From a checkpoint of a small transformer trained on Wikipedia: normalized values.
Each number is 500 + 25 x the weight over the matrix's rms, rounded and kept within 0 to 999. Layers, rows and columns count from 0. Numbers have three digits each.

# layer 12 MLP up, 896x256, rms 0.198, rows 157-182, columns 128-255
492502452459527504525484503491469514472472494514498500485498487510535495518478515466481494526476450546526463492500504484480471487545501454521499520496466535474492472510522534535480529505490463471526487484501456482512455493525480504526468519504537482496492478520485467455495510513498503520520498483485479505481535485534519519475470500495514553499512468531483478486505466493512489489470
490485577495495553497501467481519506503524506503473490532527532521487525504522506468509484495517482462521502474499492495485541490547489505501453519516497508524455540512491447478493504511511500528502493446493483548477490497539525465504495502480506482516489505504501509486546496449508484480500456484498489488506487494490499466502520525492478534499446515508526511465448487455535486495555
497466526511506463445484510513531528528507503496474477499510501481476489444502527529508493463547564470495485491476518493460510515527527528474528488510520491514500511512483499491507505470482479487457522511473534490465515549501522478500480501459552498509496517458453532523500497511471476519504460453525433520486487483519553511483465512492489501524480495487523530479524500505458503482497
508493471531486531509505522500482501519485534494534531506536488455529477568486499546475535496476496487526551494461501498527494503464510501463481514476518519477521506527503511477480548520514457505468532518493476507485507497498470520497502498513485514473529495458488487493491520530473473521491519503502457487508494520530486488509460496494502489503458488472513446538501488501533529488481
492539513542473492487531472555525503515527503486527495528509532520522504470496442499497510501507507516529466509486467485494506496504474519473523497516490490515497472515517550496501537472485538524493542513479487493517503478486493524477453513473505525556499472512519481498532492494489467500474514465474489532528534478540467490513494495469484523480498479486488467496532452460501515494465
496518489469478495490461513484490422510505537464553483488510490482518528512470503494500538512558476514500545490534476499458521472488528479524493484520494503497493461507513478508477483483514469508547472505521529504553510501500550442521521507464482530490506519525494471491529491513492494556500536522457470488502502519485467541498464494457526466499496512492474514458448517486510455493489
444506500501520480489491487496487514467512530484522503551503524477478500514534522533497462479477503513474509503465492492484519492491519530504497494490510494520511513524485522474519528518488514485503493544494530557475493536555488488494476518532496528490566547518562496527429475525494552498542504493515501543461517505517503551489490479482524452536530459468506464441527519488554492497513
532515509548482496470505499498507489501495508428542497521496538508482512469495490467501485545458488494495519452504471459523550473492494511502535479522473518501453524496540525510483497492476467512515492453510512536483521515522497488486509491516482536512472463542508558531515531520499479533522532461502526539460499445495561474476465509460482484530515480481486511472515480465501514514521
479539487464524538514532463525494533493451488519534482498541494492497472499504472463528507545481493470500504510486499510496517521498517545456482500498483433463476514501470511543497515474500538483472455476531481524481498499481476518458504536484509508480491513491492507548490497509516525450510510527532468544497510492516509497545506509502482485502502508468510489494538525470473493542474
445505543482523521502504479452504512477503434560510507535461462519518483501533506521454478527476501515532484513438509485520520535461544535521499509560503490498461479541509509489497506476533481510481484500515517501514482511470507467475506497533466438453522498475479471480491460493522474497487480535505513538476536511493489462496438521516465544453492511513484519482502504543504523520463
489519494495487507495567542545465498525494551478506488513478476464487473529493501508502516516523477479529468539545499498485493481440496503497475489500507466477539536511534496542503522475468510519532527510492466506499475511475549519499536498554481482510505459531520492451488506510500472494483524496535497528525532506510498488534506483511502478473520540470517529508518488520537434459497
466509522462492461456469513508503513481503478464510556573414514471497448536478513507536450459465477463517501473531515492463495491515517489469462517482502501485522527461508472539506457499523555498509535539540484509477468482551472518492526499469492490528496532513518507524555546485506510491483504508535501494505506550483527512485513533495512505512562475508557495550525477535502495488514
458471500487508517562505477544497488474523537507483540500487492495528448485470534527515491498509500461491522484486490526521463482509498479515471472448490480527517506517479491493490518487527501517484523493480504511478514520478525522523532517527532497508514518528491536502515511534520499518494509510525524495514492475489494439445508516493469515495531502506473518515445504503480488506500
490493490527518491516502460515535529530477485496517519501545462496479493518503472467518477545537515468512504514492496466451478508477491500490463508501505533472496479509525503475551509517459485503498486538467484496493551492529504515482484512502507522501497540504478508475500497491510481526518494524494487513499509496458503482504495511532516520557510498448539485503507502503491528473518
516483498480524513502495441496536499523472527528529485487498520457522504503477507527466518476504505524474453490550445483518494497497517472490468510455458485508485501503483463496516536517513538475508481467490495471490480511489483533514470514524485529455473489510493493489514507532536517510480496533486501523525488497531466456517568511555495478505525485464475499460519499534495501504541
508492503470484482500486479492496455483489485470481532526483465508536556502547505527509490501489533470500488510528460493503475497524522528500529557455466506491523465488488428512469510535505501494514539499531460505535524550472511516563495504503527478512485505549485507500498517479529479570504481500475471473516498485482475510496550534504494527531522513499498502549491485482498471486519
491500527505517461528520524502515490480486468458506501501498548494512489501509455469502456504536505503521486512517478498529524459471530521495514449473479546504499520511503487492484457528499560514468534478498509494496477493504511493486465506521535504513497537535447507481537475480480485493522484514526468464509516515526495552483495504497477489488547509530470476490513486475519529502510
516468483541504537478485511542483482486518529494542475483488519506453446471495498480506474477515476523520482494514500502452508487495541487468465533496489491508471463466505506529452477502461530507505498458513448502506500494503534540518554495469493494514498479511520539524511497512449487516472513507463516505495510484503474484470537467504490471446489520516520468523499511499518527467494
448517532472526505482550530522467551503467431525481502573537466522473460501519489477504458500494486483491463504485520515496517525478467440540502531500493470479479484489556517509446523484553492498521470428507460503479511516539514466475487511468507460435454499540540471516496501518487477507492457493482491511493477535502500508504503517505542503450508473545527493518479549465537535519490
527483504522487455461491493545474457492528488466481491522511488537499514528518581531487441514519460478490478471525480516496510497492489515498474539505467536503525507528506492505468512526538511514490503543504498488506515507522462533504446497480507548495543480504463469491454531515489519489539458523498507475508480478503522509498508534516470558547527464485481562480502491483500494511488
538510486493506460500511519497490499478522484456505459525488488497504476540502516504483486479544481529498510531477516513475487481510522489539521516525529501492494525476498531520498470506464532474486485500496494503522468506525525515516502459496485506501519485505517483523538550538489511519512543519496507527525474495501550521502524492490468472522520500506477514465487552487518536542481
503507468497473477492500518493524506530527527479487527525500486476553449488488484504540495501538499506522503499535511481526519479479503517471448511494453495505452505519500502478500472497511501523499534494515497467507511489535505491488490523522491486465570514534535483463479465483510509548479474480470486471505458498531529499454491515503479522496499498498493522474500503454494480550498
506473488480499486484470462547519476483539507505469525535501496529491520484473495535546492527503501489508530515529503503482488496485497527528457450535485504494540474491507532519509467544535460512499453523504489468530536499475490509514482472496556505527519519498459521504457497506473486516516461465518504509471498493461510475528489505494496453505502498501496484495494520510468506515492
519475491550510534469501521516464550499495462504549500540486498486501495526534519495540486434521508477528492507491506469477506560477502480480536524437533522500504484478515523456490478502548493480488515470471532470526484470523490504510453547560508503529464458458477516511507469497478530483476477539500455476485492480486511480502473548490493510513496542509502504529488473507503529505483
534520531499511509465539517473485512498460516493516500503519475493529461528515482506511513546483530501512493503493551465491498536485508482503536535502468441463453468551482506513523451484452483557515539492500523498488468492530486484517529456528488461500490484496501478529477474493492510480500512482504503503509501502497518487495514508500468484528489533518539512483503480472501493497492
529472515429476459474513448508513526493485487552477550477510476513463527496532558504503485505428482461498492458492489455488534532488471522471510549496526495463494531503553529491512513538487514492444524520476527503428441508531488524504459526472497520503486535447505518525482518496487523510501486505481491526487488468538544545497491510539537458546502485507510514481493511515486446499473
# layer 12 MLP down (transposed), 896x256, rms 0.104, rows 157-181, columns 128-255
471522493517491486506452476509536510484527510486495463520467493536489498533467536498465527441467524505522533503464483424536519499513513513494509517495522478515523493504491492494514511500499510474503516498488485477508490505504479461471485466511518494501483482484530482488486517496488488474500512515488474517532530530479549499515488525560466514542454533460486455536520459503527506460530
495447517526483548498501473509465525518498519526462470539489553519534465499469501472484483512530490501537496514487497481500501501471493503551497480476525540582509493477484478503513500522492514503498514501527493488525507459505451512526521459510502519455537530494486494494537487510461514515516478535494506529501501522471473476510520493526489497499525526490474516535489487484489502472533
495520502507493449451466491497503524548519528529478511475489471489460511546488511465544508549470527509501521518518481523527521476539498483490503518495502521499534521455527487517493479490507493502465503496469499505518508532489511488497476503504477485470487487506560466526470496485525490528517449504485523511489502510493477502491480443517523527507505518503506540483518478500545512499517
494525512487469509486537506477508484481453494477484478517513492476530526502515459441505528468514479513436475490501500480481477480498507514525543505485505545525502491516475494496503484465503509458490468502491529487474466503528488492526499508448552546505490507527484483457517517485507520508481496504488525474454495537469497538484508530514444504481486512511521545527487476503501503500523
484519465493493475507459509498510520486447474523539494462497513475487456494500508459512506500545510472537497526485511505533444494512484486513468467497499496446483509481531472476498499493507471509489501505554529533451468499480509482552496525486479492493497507522486520496551516515524486523511501490459505484516514517516464506457477513469520528490521488534508518499521500501502513494491
462491522474528539514470452523488495467513537470519515478468489468505506524496465508510494471540470540513499497505506496514488489503465518456498525508483488523488478487495501531492480511550500460495436465501556492531498467522509498511445542525481491509515499540531462496538487467496439460512492486486518517481473470485473512523510494488490506531548522490517459492541484518458494519504
521477464547509485466531538496478515516519456462467496532475483496541606535494526533483522471517492495559495530524504499483520525493475513466487524482482484500453540508488493469516471489484484512499466487511485452488490516527508509513499471482485476515457501528485526470487500467522493482436476485536527471509498457505468532472511468520498536495448558545533514546505490450505497507546
534459501525441482481482511548451507511482490475493469470492496489468455490480501513470490453479472511516554545476548490513504488478481485506491511492541490520540472504490502493483497475501486461484489490500480490478467465538491495476523476473519505511494487533486533448519505450481524461482491544528481492504512470509518490504478488527480518507507501502529504455486456526513508487467
503466482491537510503555513477502502525488452538538467474478491465508514476532514523558521521493482536475513517432503522488508452472495502526530518515544526479457471516481474548490492477529529489507501467545474498498533528506464498499532544469526468471465482525503520472495479488499499490487497503481496488479526487510489532486485496497482517499449495502528474541530487553484481506510
504470520492486533514456492466449512441546491503458521524438495523483481449521502477477504473470530482485537473483447531494530539480430469517514488542525504527506516529497490511510530539505501495488538477505502500526473487502497502503498513480512492494533502479468506515463500528454485450503513463491472454481543531499529488558510479509462506513510525538481526448483489507455527469449
477486528477448522517516493519555535528503543462514483496544504486536518463520479469542499504485457509465509440489527498487496501496506524532499521524518498498467525505502521486509484474542488476505495491468459507482451518481511462503507521524510480484529497494505538472514551516506509488421466491509503477500490490503498490478509480518482534499541484526511481519484521515522496472498
484503539496483498522523477511527491488525512525431472503504464524458520491513508498488513509506474512467465525523517532484487503488510456466494508488497518499458498472490506515476515511547512494483553499499502533507501483497504507509514481509471454490547487509515518539492519439513487509538507494492517506502510468514474479474468568483515551504505503519461480527533461469518532543497
524484527514496530549492489486504522521473520510460506474510497502483514484491533519479494503498503515531496513472470503540519533465468520498479520482505514522463456496528499500495485512491458487516469483481498484448528494518475492491497570506515496488483477504500490517505528502477520452527502475514476523520489518484492507488514514502523518498504477490498490524507536538458506546482
512519493504481514461495501533519491511501510469539500504474497528519498529495513469536478521522493498482495481498497506493491499500509484505511453496507476505514498475468503483475494511482441466500517483487490501536491479485506546486500525527451477512485525477452501484515492511512507488514524486497522529552505481545475491523494490504489528477487522477491493535514542484475506465517
499468501456543533507521535504445524449518508500509493488492495485525488487500555485485487527514498515567514486499459504507451434472494545493501478544491477463522464482520505522487485510471512481477519483524498525523470512499476501520474500505493483459548500454514514508474488487524498489489525518475513497493551500497532508524505526501492524450513525490473455454487449548499502533492
514498476510484480529510497494465475502508522438463488531473500441507508466474564471535459481544493497489560530478529494513530539515523492536502497491473508478474486495508558513452501485460472504527519507466465495500475503531480513488454482497520485509518508518478535517520498508511480551523507490507469513525479476537499498499514457496545478539498470525515473514432516507506486501476
515523497482544449509498520486496495465538476482480447472491505511451471493505498453498473530524520489438488488463511521478507462503481512497450483525459495539508507506492483515501478464531527492498498514455497520499531531513481535496499512514514510483477494478494517520473502485491533512495532445538522508524521522485497504512440498532502511476460476499521488506469525475502488486493
521487502521459498475509488508528495549518505496602506511468515478486469470476553508489448542514498500489486436515515480454488466485502505488514505485528528461513462512458512517484507476504505492498527524504497479493520519506473508493497476463476442476517512474514555531506503519518496516494498515488512520504487497505482498535499505476547496490528548527501483522470501520493500488584
482512503486518511507530542505487469477535524496457491487555456511540504468498500498500509506515517482503455488505505503462506524511475447479494451453500489514523490522509487496503470478523501494462536567485499509507486467510497505474499504437542496464459523505471491512535553521471537467514461516497509558495550485479509466513497548473523488483508514472488517514491546476482486505525
525555458484561504557483524508531521516545513496548470467489485480478486507525494489473534520514523503510507533468544520512515522508477530466475533496500475456512505507512465501512527494535477495513491453501510519513478468468509499533488491467506514497552508525461480536501537478489475525499561496470463500483496545523483501496529495515501470494486492545535500492500511503532522494544
519480543519513542458479452487511513501493500582519523501513519487480532498512465521503497500443487491523481461495500489491492490510494482501473475494522492509505534485498516493494515497511473512482505521519532487446521504509498483470513497509523478503483498503481488458444470507532495470534510540522510512504494478502474466523518528540501502504515498497523564555468445480498480498518
518496513503480513537484453513463455493505503521464509525500485534452490509529488480476526466483507486476524491487494516514493516585531494522493481508480501520482454479500493453539456504506477501473496473472529504460506475487510512487485492488480529497480523474498459484539510510489523533486514504538500495503505463468480541533508534506466488525492483499488474491469528513507499511502
478507470521485487504488527470510544504491491491494517516496461479537476509489478524459532557472490492523509503532497483462486496461496506540466465480502515497489541528480527475461528487531535499441525499520477500489469517487481489515502480495442497478484493485486503528520477521444495534474496488460512518515496542484512480478537494493484532552511491487455513492529514479486495487480
415484534474463458522468514487562451488499509527483475485532497484526488502547511525516494600506497521465462491493506554511485440468495483533470502531476516469483561499467475538514499492467510501505499487467500544512504502483527476504497471414488505485540520482503484492529534493543480539531535475521553489491496476522479479520491502497493503502502443493542534480485553460490526529503
509490510475496485511466491495511467511475517506497524454527517538540510515554497478515502557470478516512525515505524473442504551481525502496472530486502482511535475526490541531479501474502485500479485472522522535473525528547465496494473495543498520485457453519528496523435481512544466532480481463521500520537514468508521517482539497502513495506534495529480486482518507518502501515465